Weights of a small GPT-style language model, trained from scratch on English Wikipedia.
Size: 14 layers, width 192, 3 heads of 64, MLP 768 squared ReLU, vocabulary 8192, 15.6M parameters.
Architecture: LayerNorm before each block, rotary positions, normalized queries and keys, an embedding shortcut, capped logits.
Each number is 128 + 24 x the weight over its row's rms, rounded and kept within 0 to 255. Layers, rows and columns count from 0. The size above them is the row's rms in percent of the matrix's.

# layer 8 MLP up, 768x192, rms 0.0559, rows 301-336, columns 0-95
size [109  95 100 111  93 101  96 100  99  98 100 113 108 116 102  97  97 100 106 100 104 102 110 106 102 110 105 101 101 102 102  96  92  96  97 104]
[[136 181 126 152 131 144 124  87 130 144 119  89  86 131 114  78 110 127 151 134  93 148 108 111 144 166 111 134 186 159  86 142 141 150 149  98 118  96 122 122 128 139 123 130 150 129 136 116 129 158 131 112 138 133 117 115 142 152  64 131 124 164 121 110 110 111 112  81 153 120 134 125 140 132 166 114 165 149 155 157 128 143 114 112  72 151 151 102 129 114 144  99 101 125  57  97]
 [131 101 118 185 177 151 132 173 125 156 133 113 122 155 112 113 140 107 166 129 136 137 108 127 114 150  69  92 120 148 124 125 106 126 102 115 111 133 136 114 124 106 119 100  99 120 119 132 117  86 130  99  94 101 146  99 106 126 158 111 137  90 153 105  78 116 128 126 108  64 143 149  94 111 108 138 116 128 169 128 150 159 143  99 107 158 181 134 127 108 136 135 155  98 120 109]
 [135 120 133 111 144 166  82 170  97 141 125  85 149 113 161 156  99 101 143 176 111 139 119 139 128 151 117 145 135  99 174 125 119 125 138 180  93 132 165 109 141 127 119  97  94 151 114 151 143 125 105 129 139  72 122  95 147 174 168 110 181 100  93 148 108 114 115  98  99 151 118  82  92 110 119 150 163  88 126 169 151 123 143 107 148 149 134 108 113 125 137 145 183  93 122 151]
 [128 164  66 112 165 138 135 156  66 120 110 148 156 118 124 149  80 121 122 155 111  93 122 107 113 160 131 129 109 129  97  94  99 117 106  82 161 130 167 116 167 103 128 151 181 118 140 170 122 137 110 151 162 161 140 117 144 110 140 158 128  83  99 154 101 127 110  80 113 191 137  99 167  96 113 120 155 108 129 125 101  97 150 128 129 147 120 135 135 154 138  75 132 134 145  69]
 [136 133 143 118 111 144 149 142 146 107 123  75 125 138 117 135 138 135 111 127 124 157 124 149 126  96 175 143 129 163 135  95 157 102 140 127 141 149 167 144 114 139 148 160 110  98  86 145 124 111 135 139 119  91 121 142 126 113 102 128 145 121 111 117  68 136 103 145 138 122 133 125 133 143  98 162  73  94 134 114 127 126 116 141 160 129 115 163 124 124 167 152 143 139 141 154]
 [113 129 148  78 127 143 127 102 139 180  83 104 149 135 119 141 117  67 140 129 100 127 181 148 143 146 144 139 110 106  83 125 181 122 108 145  91  84 145 129  90 134 118 143  71 142 180 127 115 119 141  97 161 137 150 146 124 117 120 148 111 142 118 115 161 166 111  90 142  87 131 110 160  82 140  93 112 128 133 139 106  89 144 109 150  99 169 155 110 138 139 123 116 143 124 161]
 [110 131 158 131 112 168 122 145 157 102 105 107 166 151 133 153 146  90 179 118 139 135 143 138  88 102 125 111 119 145 141 116 177 123 120 135 100 156 101  92 144 132 112 115 122 143 143 120 124 128 120 164 136 106  90 165 127 137 117 149  90 153 114 144 140 121  91 135 126 124  92 126 142 100 126 137  88 128 147 109 103 155 127 161 120  89 136 141 119 159 141 162 111 136  81 137]
 [120 100 100 153 146  85 124  86  97 141 127 148 104 142 153  96 158 157 109 137 135 147 130 145 143 106 108 144 107 130 115 142 116 133 161 125 134  96 120 123 132 140 135  96 127 112 156 116 120 143  87 127 165  97 170 113  88  99 136 126 102 102 162  79 161 151 128 129 161 127  74 109 119 138 127  88 138 128  76  89  99  92 138 148 102 124 152 162 146 172 181 123 145  83 122 135]
 [118 108 127 136 116 140 149 118 143 118 115 139 155  93 131 126 130 125 150 172 145 158 115 157 104 112 122 110 112 117 171 105 178 132  64 104 105 136 139 178 123  93 146 114 152 124 173 100 168 124 136 177 143 129 125 121  94 123 122 114 122  94 172 138  99 153 134 140 113 105 134 111 145 126 119 122 139 145 171 149 143 120 136 107 119  76 117 183 147 162 113  97 167 110 141 127]
 [150 112 133 158 111 136 141 125 162 112  83  84 172 103 157 138 136 120 109 102 119  94  94 124 150 106 175 175  82 120 115  90 111 117  94 150 112 111 133 118 127 114 125 143 102 128 130 117 134 141 117 103  89 131 130 134 107  81 171 117 140 100 142 119  99 101 167 115  77 142 114 137 149  91  96 122 143 151 128 132 137  96 138 125 125 170 169  97 160 125 146 136 120 115 104  90]
 [168 123 124 131 131  99 138 114 143 102 136 150  90 113  97 108 171 100 163 163 139 147 122 100 144 156 130 112 126 107 128 155 166 122  78 137  92  83  98 113 141 113 147 174 136 111 137  97  70 144 127 133 109 112 109 157 147 132 141 174 104 129 150 132 160 162 130 129 118 180 136 150 127 124 140 106 118 115 148 120 123 129  97  87 120 120 109 106 152 129  87  95 125 148 109 138]
 [132 104 138 163 143 125 159 114 134  89 156 169  99 150 108 129 113  81 154 176 116 113 119 111 132 108 174 118 149 142 131 138  97 105 139  97 107 151 172 141 171 113 122 122 151 140 135 145 103 169 164 132 108 139  71 158  84 123 105 138  88 128 187 139 152 121  86 147 154 130 126 112 133 150 109 115 105 134  95 140 158 131 137 158 128 104 119 102 154 149 112 108 177 141  97 155]
 [185 125 151 120 148 125 120 110 134 147 156 111 163 129 117 126 153 130 166 138 147 123 128 121 112 144 146 122 103 141 122 121 178 172 167 131 146 105 114  78 112  92 142 111 134 147 150 121  94 160  83  88 135 166  65 173 123 126 113 117 118 142 135 139 104 116 153 148 150 179 129 126 111  88 142 117  92 123 131  99 123 170  63 138 145  87 140 157  97  92 123 135 155 117 115 132]
 [117 115 128  58  94 116 127 150 126 124  88  83 151 115  75 138 175 122 116 109 105 182 136 133 154 100 132 124 106 190 117 121 140 127 127 108 159 161 166 130 141 140 127 115 125 135 150 178 137 103 126 147 130 103 159 140 123 163 184 150 108 122 138 116 127 157 141 109 157 136 115  95 145 123 119 149 116 104 123 131 143 131 138 175 110 142 128 100 131 104 146 109 168 118 138 109]
 [127 126 186 145 143  99 105 128  94 127 115  83 130 135 153 125 151 126 152 155 158 125 108 136 173  64 112 127 131 103 140 143  96 125 165 119 140 118 114 145 140 116 106 123 134  78 140 134 164  92 154 135  95 109 175 121 135 178 115 112 126 119 134  93  90 141 133 110 101  79 150 122 118 127 122 152 108 106 138 150  97 107 129 145 150 143 173 130 125 137 163 130 101 103 177 127]
 [136 118 137  94 124  81 104  92 138 118 130 184 160 151 120 135 138 141 122 139 138 136 102 154 113  90 155 175 125  93 133 104 131 136 121 118 118 149 146 105 148 157 104 120 129  93 122 154 152 126 111 100  97 153 140 130 131 151 159 122 150 138 127 145 126  99 150 107 124 122 110 131 149 184 131 167 104 113  67 189 154 138 166 104 128 136 141 109 143 132 157 100 141 114 151 111]
 [132 188 103 150 145 134 101 134  94 131 135 110 102 132 122 150 160 157 132 133 151 130 112  92 154 119 106 110 129  89 136  54 147 117 128 118 114 115 151 147 166 137  73 138 117 169 144 128 106 156 127 100 177 155 124 152 101 123 116  99 148 152 157 126 126 143 145 144 122 145 111  97 145 162  98 136 127 156  94 152 120 126  83 136 162 122  88 153 118 141 135 130 154 104 122 141]
 [ 88 118  96 121 182  92  76 140 148 120 136 103 140 158 163 161 127 121 148  84 132 114 116 137 106 108 150 154  96 114 107 135 131 142 100 121  98 171  85 156 153 110 145 136 166 122 141 169 132 142 133 140 154  81 109 117 121 106 122 118 135 123 116 130 146 142 101 128 151 111 137 156 161 137 157 107  78  99 134 111 125 103 136 145 118 137 159 116 121  92  95 106 130 163 132 120]
 [168 113 130 144 148  88 142 197 107  82 120 141 117 148 125  93 139 106 173 155 121 131 148 129 121  95 146 119 128 125 104 133 129 108 152 145 103 160 139 153 112 106 144  99  98 139 122 124 103 126 140 119 144 166 116 151 125 175 111 142 131 122 141 140 147 152 128 176 140 150  87 131  92 119 110 131  88 140 162 117  85 120 113 131 117 161 127 144 123 111 136 134 133 157 107 163]
 [139  75 164 119 101 138 120 106 138  93 107 168 108 134 149 134 149 144  93 109  76 162  98 100 141 144 163 124 109 140 145 128 105  88 135 106 130 158 116 154  74 105 127 163 149 117 133 133 126 116 136 157 119 108 111 123 140  85 151 129 121 107  94 157  87 127 132 183 126 118 114 142 155 119 143 128 149 109 148 167 110 104 132 133  85 154 162  73 120 126 146 135 131 134 117 108]
 [120 134 108 120 143 162 104 141 103 163 156 124 146 162 152 160 138 135 102 102 172  99 101 174 119 116 137 151 142 137 120  70 132 158  98 116 114 161 132  82 140  74 146 158 117 112 158 122  81 103 121 117 120 129 135 112 150 102 123 117  90 122 206 134 157 139 109 147  99 148 128 139  72 135 137 151 113 161 114 145  94  90 103 111 125  62 119 109 124 139 132 116 122 131  87 107]
 [158 110 145 126 158  93 106 155 113 122 139 150 126  73 118 119 159 156 104 118 102 104 127 120 101 129 111 124  96 144 131 102 141 154 113 131 113 152 112 140 135 166 139 130 130 125 127 165 137 122 114 151 146 142 131 137 129 170 150 130 140 124 107 156 106 120 163 125  87 151 103 120 138 120  91  96 111 144 126 134 165 133  58 152 146 118 150 121 133 159 163 177 107 126 135 146]
 [127 139 119 151 153 153 120  94 135 124 163  96 137 137 125 116 115 170 141 101 119 128 109  98 152  93 137 136 120 172  98 155 133 136 161  77 131  85 126 124 114 140 121  81 104 134 141 120 124 131 117  84 129 170 138 156 130 122 111 121  95 119 136 105  80 109 116 144 170 174 121 141 123 107 153 127 154 106 100 155 110 158  97 142 116  88 144 162 178 103 136  99 130 111 117 115]
 [173 117 143 124 135 127  85  99 105 178 117 149 118 116 132 143 137  73 161  99 134 165 133 114 164  83 152 158 129 118 107 141 173 132 122 123 160 131 121 148 135 115 104 129 113 118 185 142 143 104 127 134 146  65 117 138 165 124 141 141 108 102 102 118 117 109 136  97  93 135 137 127 144 130  89 125 125 133 134 101 139  84 142  95 124 119 160  95 131 115 155 129 137 152 114  84]
 [165 108 117 171 118 101 145  91  74 127 152 136 143 160 166 156 136 138 113 152 147 118 121 123 171 174 138 117 116  96 147  88 131 122 161  97  85 150 143 104  78 112 116 113 118 120 140 118  98 146 141 102 123 162 120 145 132 138 147 107 160 105 113 139 165 105 110 145 133 115 124 145 118 139 145 142 100 100 132 119 136 125 119 136  89 101 152 168 109 120  94 160 127  96 111 116]
 [131 141 117 101 108 134  99 120 121 177 143  77 161 182 151 153 146 111 127 149 139 123 184 162 140 132  97 126 121 103  84 119  85 124 141 128 143 165 129 146 130 114 135  94 144 137 133 154 125 161 147 153 142 154 111  79 129 107 152 116 196 159 150  99 119 141 107 140 102 130 142  97 105 111 151 123 130 128  97 130  99 126 172 152 131 133 177 129 102 109 150 116 114 125  77 123]
 [111 104 106 125 112 172 118 126 105 110 133 107 110 163 125 120 132  97 118 125 102 176 112 145  81 118 108 125 141 141 102 140 113 139  79 137 187 139 176 108 127 104 111 166 104 127 136  99 138 113 109 165 124 132 129 124 152  76 119 124 131 125 119 151  87 130 118 146 119 138 129  70 155 134 140 129 136 178 165 150 118 137 104 117  78 155 117 110 128 128 110 108 129 138 131 143]
 [118 134 126 166 196 149 151 147 126 144 102 148 141 169 150 194 138 140 116 104 117 162 116 133 109  94 122 152 151 163 131 120 119 109 142 160 104 136  89 107 115  94 115 154 127 147 137 143 152 132 190 119 157 132 133 116 123  93 126  94 161 137 161 137 155 118 128 125 122 132 102  95 186 113 119 122 153 109 143  89 135 164 116 132 118  93 148 151 152 100 125 102  74 159 127 146]
 [110 141 139 123  88 151 161 103 151 167 174 114 104 108 154 143 141 134 140  96 132 135 143  89 129 116 121 138 148 129  75 114 110 112 111  95 101 133 116 156 132 134  58 149 115 154 106 169 116 109 104  93 160 108 141  88 142 130 129 173 140 110 115 113  89  92 121 115 173  96 109 106  95 125 134 156  83  91 120 122 181 101 124 127 117 101 138 159 129 119 140 116 104 161 155 124]
 [125 132 122 102 104 109 118 136 119  90 181 171 136 103 139 129 124 130 137 126 146 138 124 189 146 114 130 130 135 126 138 137 133 135 121 119 127 166 139 117 128 103 133  89 128 109  99 120 135 160 121  63 103 130 188 101 158 122 157  96 141  87 107 163 111 126 125 128 143 111 142 127 121 182 138 134 109 136 124 102 166 154  99 181  65 134 106 126 146 116 135 136 154 155 144 112]
 [152  98 116 136 141 132 141 156  85 138 123 122 117 184 105 178 122 115 129 168 120 120 109 116 161 144 140 165 141 134 144  90  88 101 180 200 129 122 109 163 174 153 111 170 134 125 136 141 156 163  76 107 117 137 122 133 117 145 137 130 125 122 100 138  97 133 149 112  96 145  95 127 131  99 130 122 112 133 103 158 141 141 109 102 167 114 139 149  78 124 158 129  76 133 136 150]
 [112 106 109 153 100 150 176 145 120 150 119 164 173 106 157 152 107 127 138  85 181 121 128 130 117 122 133 127 164 157 167 130 132 121 107 148 166 153 137 151 159 175 150 131 122 115 136 113 107  86 109 135 114 155 127 148 118 132 124 133 163 134  87 133 141 149 115 130 127 100 142 118  79 146 104  99 137 113 139 136  94 129 124 152 108  86 110 114 132 115 143 149 126  97  86 132]
 [158 104 137  83 151 148 144 141 106  93 136 130 155 109 160 124 160 122 165 142 116 125 148 135 153 156 182 121  67 178 161 139 151 163 126  93 117 104 120 133 144 145 166 135 163 118 127 126  87 139 100 141 107 129 101 150 123 147 178 115 136 133 102 114 171 102 137 136 139 141 109 153 120 138 168  99  79 108 148 123 132 141  88 127 141 101 120 152 118 102  92 117 100 135 117 116]
 [132 166 139 107  88  77 136 153 131 143 174 148 126 114 131  74 162 138 194 122 121 103  92 136 111 100 118  87 128 125 143 152  89 145 137 103 138 170 139 150  94 116 116 125 133  94 125 137 113 127 138  89 121 138 148 117  94 139 155  93 143 156 130  99 141 146 109 130 126 108 113  98  85 123 116 169 107  95 100 140 140 136 107 134 156 123 122 152 153 126 147 129 108 116 148 140]
 [167  97 137 121 126 105 142  89 149 124  94  99 100  98 130 116 125 147 156 155 116 182 110 110 142 129  85 139 113 149 142 132 129 160 119 134 110 117 145 126 110 150 119  97 146 123 103 126  81 128 157 102 129 117 127 135 107 163 153 163 145 102 106  94  96 111  98 125  69 175 145 159 139 105 133 144 113 120 116 140 124 125 139  99 111 171 114 133 167 105 129 123 151 109 142 115]
 [156 127 153 105 147 114  94  86 157  92 155 148 129  71 121 149 156 151 169 117  87 134 113 142 130  86 127  90 104 139 141 144 110 151 115 121 155 141 161 158 127  93 105 120 120 137 133 125  67 124 143 171 111 129 137  94 127 106 140  92 144 133 172 114 144 125 132 135 144 144 110 135 116 114 152 104 144  84  80 120 104 141 115 129 122 150 122 133 107 165 147  87 170 118 166 106]]
# layer 8 MLP down (transposed), 768x192, rms 0.0557, rows 301-336, columns 0-95
size [104  92 100 106 102 100  92  97 100  99 102 109 106 112  97  97 101 102 102 100 103  98 108 103 103 100 101 108  98 104  98  97  98  99 104 105]
[[111  93  55 157 146 137 120 141 106 173 131 121 100 133 110 138 131 122 114 130 138 146 130 138 135 192 138 148 146 135 103 123 107 141 137 111 157 152 129 131 116 131 139 119 135 172 109 139 132  93 131  85 112 135 154 131 146 143  71 148 125 118  99 140  82 112 120 150 175 171 143  98 183 124 127 115 135 129 145 152 115  83 140 145 116 175 102 106 112 141 121 152 101 133 107  91]
 [124 146 128 165 106 113 166 102 112  88 152 140 110 161 143 151 113 137 157 161 153 138 136  98 157  86 152 171 122 135 118 105 153 151 118  91 126 157 153 177  66 133 166 142 141 130 113 154 148 152 147 105 165 109 111 123 131 139 136 117 102 145 116 124 115 115  98 137 108  76  82  81 153 128 118 116 137 105 163 119 149  89 155 160 139 137  95 109 121 130  98  99 126 128 130 116]
 [132 113 152 126 153 178 112 160 100 145 155  60 138 117 155  77 129 171 129 109 132 125 144  80 145 129 106 122 147 154 125 197 148 141 108 108 154 111 197 159  95 125 111  73  86 135 141 113 155 130 110 133 112 131 122 119 180 112  84 120 136 134 129  92 162 145 122 117 122 110 109 113 112 163 136 134 147 142 140 135 130 150 101 131 166 147 160 110 137 118 114 119 119 150 101  80]
 [117 157 119 128 137 153 119 126  97 163 159 164 116 160 144 164 171 145 104 114 121 141 104 104 117 118 127  91 143 105 121 142 121 172 154 125 174  93 110  85 117 118 148 145 153 128 121 145 141 124 121 157 138 147 168 166 153 100  82 145 149 137 108 107 106 123 156 119 132 111 112 128 121 122 137  85 128 172 130 105  93  86 158 113 127 110 143 133 196 161 110 126 145 140 125 114]
 [ 93 108 130 134 155 139 139 125 151 149 163 123 165 137 167 135 156 135  89  99 123 134 134 154  69 131  99 151  94 206 110 137 148 161 121 180 142 146 144 147 132 136 158 156 146  94  96  88  83  90 138 167  87 142 102 124  73 168 154  43 136 143  95 141 134 135 155 125 122 148 140 134 144 115 146 136 115  83 101 151 114 135 130 117 107 136 134 122 151 122 167 120 152 127  91 106]
 [110 112 159  71 164 104 144 122 167  82 115  92 158  89 121 100  91 120 117 168 132 133 129 107 100 127 111 135 116 110 114 147 144 142 104  89 112 119 128 155 116  77 139 160 107 131 143 123 116 167 122 139 176 104 151 126 126 149 124 148 139 162 129 163 156 163 116 136 130 135 167 147 139  79  90 106 121 148 147  86  89 135 143 121 107 109 153 122 137 130 124 149 136 147 117 163]
 [117 136 109 106 119 107 165 162 137 116 157 129 140 158 131 155  87 150 145  52 134 174 128 196 133  88  70 130 145 113 164 145 152 113  96 101 135 145 126 150 121 134 157 142 139 146 119 194 128 100 102 124 125  97 118 150 109 144  94 117 104 129 157  90  72 136 129 117 102 111 190 138 131 154 111  97 132 124 136 128 116 132 158 132 160 117 138 157 132 143 137 131 121 144 121 117]
 [147 157 115 111 116  75 143 129  95 119 117  98 150 150 104 176 105 121 118  98 107 127 167 106 146 116 133 128 143 137 143 147 128 145 114 150 119 137  94 163  86 101 140 122 166 141 170 119 125 123 176 169  94 120 165 130 133 128  80 105 142 158 122  92 157 101  86 145 125 117 151 145 163 130 153 143 154 116 146 173 117 121 130 158 117 157 139 136 111 154 114 143 149 105 103 156]
 [154 137 143 111  87 134 159 145 150 158 133 113 127 128 124 113 146 141  85 128 115 133 138 102 110 104 111 126 134 118 143  94 184 135 131 131 160  76 160 130 123 179 133 129 149 144 152 135 128 126 109 169 135 106 150 131 130  90  71 111 131 123 125 143 158 113 134  89 103  94 139 104 134 134 140 136 123 130 148 158 120 109  82 134 132 124 133 131 164 146  88 105 163 121  92 134]
 [106 149 141 143  98 160 158 137 148 105 129 107 126 130 167 163 101 161 152 144 111  93 121 144 108 141 132 160 144  77 160 133 129 116 138 141  88 120 148 148 111 122 123 110 108 129 112  84 138 107 127  92 128 109 144 139 106 144 130 138 163 107 134 148  90  92 131 141 111 154 131 100 164 118 162 155 145 139 133  86 102 111 114 156 115 164 120 130 126  94 158 137 172 148 125 114]
 [112 135 155 126  84 146 133 125 126 101 135 109 202 147 113 104  89 142 128 103 131 145 169 153  99 182 176 172 133 126 149 123 120 107 105 123  97 116 116  96 127 141 163 128 115 122 129 174 125 140 158 144 161 128 132 148 158  96 153  83 139 126  94 168 110 130 106 135 108 116  89 119 138 141 114 120 113 162 102 141 108 140 140  70 139 130 147 122 114 159 125 110 116 100 119 147]
 [ 92  94 126 136 135 138 148 137 138 101 128 167 133 113  76 115  93 104 121 129  79 154 101 148 165 130 129 143 129 158 119 130 104  98 149  85 125 127 160 130 130 149 156 136 158 162 149 178  98 112 167 134 178 142 107 123  99 114 133 129 127  84 146 114 130 130 137 143 139 102 162 106 133 157 111 119 113 150  87 143 126 122 164 109 123 116 142 120 125 137 147  83 113 158  82 139]
 [164 131 131 139 107 131 111  78  83 142 156 110 164 138 129 133 150 151 124 150  92 127 153  69 165 151  93 123 156 129 146 106 138 144 181 148 146 112 145 130 110 101  66 123 164 136 143 113 106 135 158  82 156 145  90 128 133 108 113 165 125 128 145 152 147 110 126 108 147 176 110  73 114 124 136 136 117 143 133 106 121 116 117 132 142 123 138 131 123 111  83 114 106 105 108 144]
 [173 130 112  94 119 115 118 156 114 116 103 106 115 123 123 126 141 113 122 105  74 164  75 142  98 121 154 133 148 117 119 159 170 109 102  73 115 120 208  89 143 186 145 139 143 152 136 160 154 145 138 148 129 115 122 171 147 110 177 130 117 116 138 139 133 149 125 157 153 108 124 131 130 102 127 186 145 118 120 126 127 116 139 156 118 116 151 143 137 103 129 111 161 121 163 158]
 [ 88 120 173 129 125 163 126 121  80 103  95 148 111 137 137  99 153 112 145 133 178 129 154 107 109 138 109 126 144 146 140 125 172 133 154 114  95 169 130 125 107 121 125 178 146  98 129 118 103 169 148 144 130  75 115 137 115 142  96 124 117 164 120 145 126  52 141 116 156 159 154 133 146 162 113 135 148 153 105 131 125 153 147 164 132 123  79 135 124 165 122 100 115 161 122 118]
 [144 104  91 106 124 119 139 161 139  68 148 115 152  99 140 160 137 114 114  97 153 139 114 117 167 102 147 140 116 125 102 137 135 153 150 141 136 136 131 128  89 127 114 132 129 121 168 107 112 110 155 122 128 153 128 105  93 169  91 102 115 128 149 118 143  96 188 157 141 164  97 114  96 135 128  95 178 140 117 112  90 102 116 112 158 196 131 122  89 113 101 172 130 136  87 139]
 [223 126 147 124 121 103 160 129 184 164  98 133 134 112 135 106 158 146 142 153 164 157 130 133 165 142 157  94 131 139  83 160  87 133 116  96 146 120 121 135 125 118  99 102 107 136 136 134 141 105 160 138 158  92 145  76 101 161 135 112 104 185 146 120 109 149 126 142 120 124 164  79 148 174 138 159 102 122 146 142 142 129 147 117 118 108 102 114 123 161 132 118 110 133 116 134]
 [ 87 180 128 208 130 104 100 153 100 120 123 116 121 111  99 137  94 123 129 115 164 166 137 149 141  81 118 100 149 106 112 158 138 126  72 102 103 150 131 119 117 144 154 143 134 120 126 161  80 101 189 148  97  94 131 130 153 122 108 114 136 139 111 100 171 135 138 114 140 103 124 145 138 140 130 139 126 120 137 104 167 164 153 130 123 150 164  85 102 147 112 130 119  64 157 146]
 [133 138 101 128 147 133 163 139 123 168 142 129 121 126  78 133 106 136 114 154 126 145 130 167 131  79 141 161 116 169 128 127 115 128 129  87 124 166 115 121 153 112 144 145 103 121 182 149 119  85  98 110 168 127 146 102 116 135 127 115  99 131 141 129 159  73 130 109 118 134 134  99 110 154 146 137 106 123 111 148 146 137 148 133 122 118 141  77 133 100 114 113 130 166 142  99]
 [160 111 146  56 181 122 114 128 128 152 135 147  92 162 112  98 118 133 142 121  74 140 100 109 137  93 116 133 100 140 116 118 130  83 117 146 151 129 104 133  91 143 114 152 160 110 182 122 124 128 179 133 137 112 115 132 104 102 102 146 112 146 127 114 143 102 136 147 122 102 112 108 174 113 158 119 128 173 108 164 114  98 115 144 109 149 133 123 160  81 141 160 147 119 119 117]
 [160 109 125 128  72 153  97 129 140 106 140 137 154 120 148 112 129 143 117 156  81 155  96 139 112 145 168 152 132 180 104 132 126 127  99 150 135 145 123 142 103 119  71 119 118  93 137 127 116 169 131 130 121 129 153 130 153 197 103 127 100 115 121 129 154 142  88 163 106 128 121 157 110 120 148 133 148 153 127 144 136 105 150 144 109 128 124 134 141 130 136 127 108 123 112  92]
 [139 117 135 151 106 132 156 140 117 131 124 134 159 159 140 114 126 109 126 144 137 105 141  71  92 118 123 138 107 170  68 125  98 109  76 134 124 178 120 154  98 107  80  79 144 144  81 143 154 155 133 125 160 147 135 127 133 155 122 158  66 112 174 154 138 149 134 105 107 149 144 121 103 116 108 113 106 152 116 152 113 170 136 139 141 166  72 119 135 130 117 199 114 134 132 111]
 [108 114 158 138 136  96  94 140  62 113 156 141 146 107 112 141 157 126 128 105 120 121 138 120 127  94 129  84 137 147 162 139 148 137 166 143 108 106 163 115 116  96 127 110 136 115 106  77  97 139  96 127 134 158 132 115 129 112 146 124 105 137 160 160 107 118 153 176 125 180 114 110 135  95 120 131 141 144 117 136  94 124 120 129  90  95 144 128 139 141 115 162  86 118 148 133]
 [140 135 128 159 111 137 121 127  91 115 124 129 102 150  80  92 135 112 123 157 130 145 137 110 122 164  84 132 119 123  92 114 122 146 143 125 125  90 112 119  95 152  78 137 147 142 138 119  96 122 106 150 148  91 133 123 110 121 107  96  96 125 120 120  95 123 163 110 152 129 122 143 151  98 109 142 151 174 148 124 126 139 121 140 129 172 187 137 110 198 161  80 102 126 115 123]
 [143 189 140  86  87  98 133 122 138 136 110  90 174 157 122  96 132 149 153 141 111  60 118 127 151 150 134 103 152 110 147 124 108 108 163 134 144 110 118  94 116 151 114 145 131 143 156 130 150 178  98 149 142  93 174 108 147  96 147 137  94 121 141 121 131 114 159 142  94 138 126  66 142 152  78 173 139 118 110 143 150 121 136 108 129 143 128 122 127 113 143 146 127 145 152 159]
 [107 122 118 113 109 169 111 109 129 153 134 167 155 122  97 158 124 126 127 149  87 103 124 146 156 130  98 115 124 102 125 177 125 123 167 113 137 134 130 123 127 146 100  78 161 102  99  95 168 138 170 157 149 137 123 121 110 166 104 113 103 140 132 166 117 152  90 173 130 112 107 176  92 117 129 112 145 118 141 122 128 178 121 153 103 121 128 120 124 123 122 130 106 137  89 120]
 [120 128 100 147  86 165 155 104 105 148 130 156 108 110 119  81 113 124 151  74 160 153 132 148  80 131  93 163 153 111 132 165 126 151  70 150 126 117 112 121  66 186 169 130 122 129 125 116 156  91 142 134 135 119 130 145 143 104 116  98  98 133 143 149  85  59  99 143 182 162 126  92 122 129 124 121 117 141 156 132 117 126 155 141 109 130  99 116 129 134 125 104 127 104 117 131]
 [110 124 120 127 133 127 118 110 138 132 182 168 160 127 161 132 128 129  93 104 136  75 104 129 148 131 117 100 131 115 152 102 119 121 130 123 147 131 103 130  99 159 116 136  87 138 110 113 116 151 128  82 183 106 112 162 110 150 128 128 115 147 136 137 106 122 179  70 148 117 100 111 118 117 107 153 131 140 138 130 138 176 115 125 121 104 126 117  99 133 119 136 139 139 121 147]
 [143 104 127  96 135 132 129 126 158 151 129 158 146 150 100 122 133 131 114 126 127 120 126 100 151 132 149  69 111 140  98 106 134 123 159  99 114 138 134  97 142 114 101 143 166 143 120 122 114 142 124 189  98 130 128 139  94 131 105 135 128 111 135 123  80 126 133 123  76 126 109 120 124 144 179 116  84 157 105 146 114  72 134 123  86 116 141 168 138 116 118 100 120 128 123 125]
 [138 115  98 135 128 143  88  81 120  81 109 154 125 104 126  92 114 148 121 103 165 139 159 151 145 100  99 118 145 110 134 155 159 155 159 144  86 180 140 102 142 132  87 150 156 117 147 167 131 157 135 116 154  79 113 137 167 108 140 153 182 121  99 143 114 121 150 115 128 107 153 138  90 145 146 120 149 140 121 162 120 125 149 143 136 106 109 104 106 121  80 154 132 166  88 125]
 [148 126 151 136 158 150 130 142 102 117 120 133 132 128 140 105 148  98 141 110 103  99 140  84 109 101 119 130 169 124 123 142 134 126 136 132 124 156 173 132 144 133 162  88 103  81 119 202 107 134 117  94 119 100 100 169 108 149  98 146 127 163 166 141 170 137 127  96 150 110 128 112 135 133 123  95 139 149  63 105 142 164 136 116 156  89 150  82 127 121  90 140 119 135 145 111]
 [110 141 104 148 152 103 151  94 111 102 105 178 100 110 121 129 121 132 149 122 148 157 149 147 132 121  92 120 128 123 149 172 117 129 159 139 152 107 112 103 132 174 121 152  81 131  85 135 177 148 102  97 108 119 126 132 139 124 128 123 143 132 100 150 134  87 120 130 120 143 176 128 145 171 100 112 114 118 134 102 127 144 135 100 118 156  98 111 198 130 159 134  98 133 106  97]
 [156 137 134 144  93 117 119  63 128 144  74 150 142  75 127  97 157 125 129  77 168  79 130 113 149 105 138 122 132 144 137 119 171  66 114 133 153 109  76 126 115 160 168 121 110 129 123 109  93 135 144 112 161 149 158 124 177 120 130  82 158 169 114 140 161 115 156 154 140 138 125 155 108  93 132 172  90  86 130 150 148 118  73  86 136 121 110 113 101 110  82 118 151 112 140 156]
 [136 157 107 111 146 134 115 129 158 143 121 157 122 140 116  78  97 111 206  95 144 161 107 149 117 142 106 117 143 112 149 130 126 171 142  87  96 119 137 153 137 126 131 108  83 132 140 126 133 102 121 101  90 138 155 120 114  83 118 126 138 100 126  92 106  94 151 128  87 126 146 134 143 183 121 123 133 145  66 120 105 115 142 139 143 164 102 101 142  94 138 128  99 106 113 145]
 [162 150 106 140 140 151 147 168 134 127 173 105 175 125 149 123 133 146 102 110  80 105 124 131 107 154 156 161 149 126  93 109 111 156 131 121  98 115 101  91 139 145  94 139 119 140 110 108 173 124 131 129 164  92 119 123 149 131 123  97  97 134 164 143 135 142 157 135 108  87 120 132 147 136 108 100 107 124 133 113 161 113 169 138 142 107 149 133  95 166  92  91 113 136 126 120]
 [172 112 142 102 142 160 127 133 136 104 119  87 114 132 127 108 145 114 117 126 113 167  97  91 160 135  84 104 122 132 180 162  93 108 153 101 118 170 124 156 119 112 122 126 154 138 129 147 136 119 148 107 114 100 120 167 148 101  98 122 105 145 130 134 165 140 152 126 158  92 122 133 108 106 123 124 153 125 145 142 133 137  98 111 138 193  89 135 119 128  93  95 130 166  93 121]]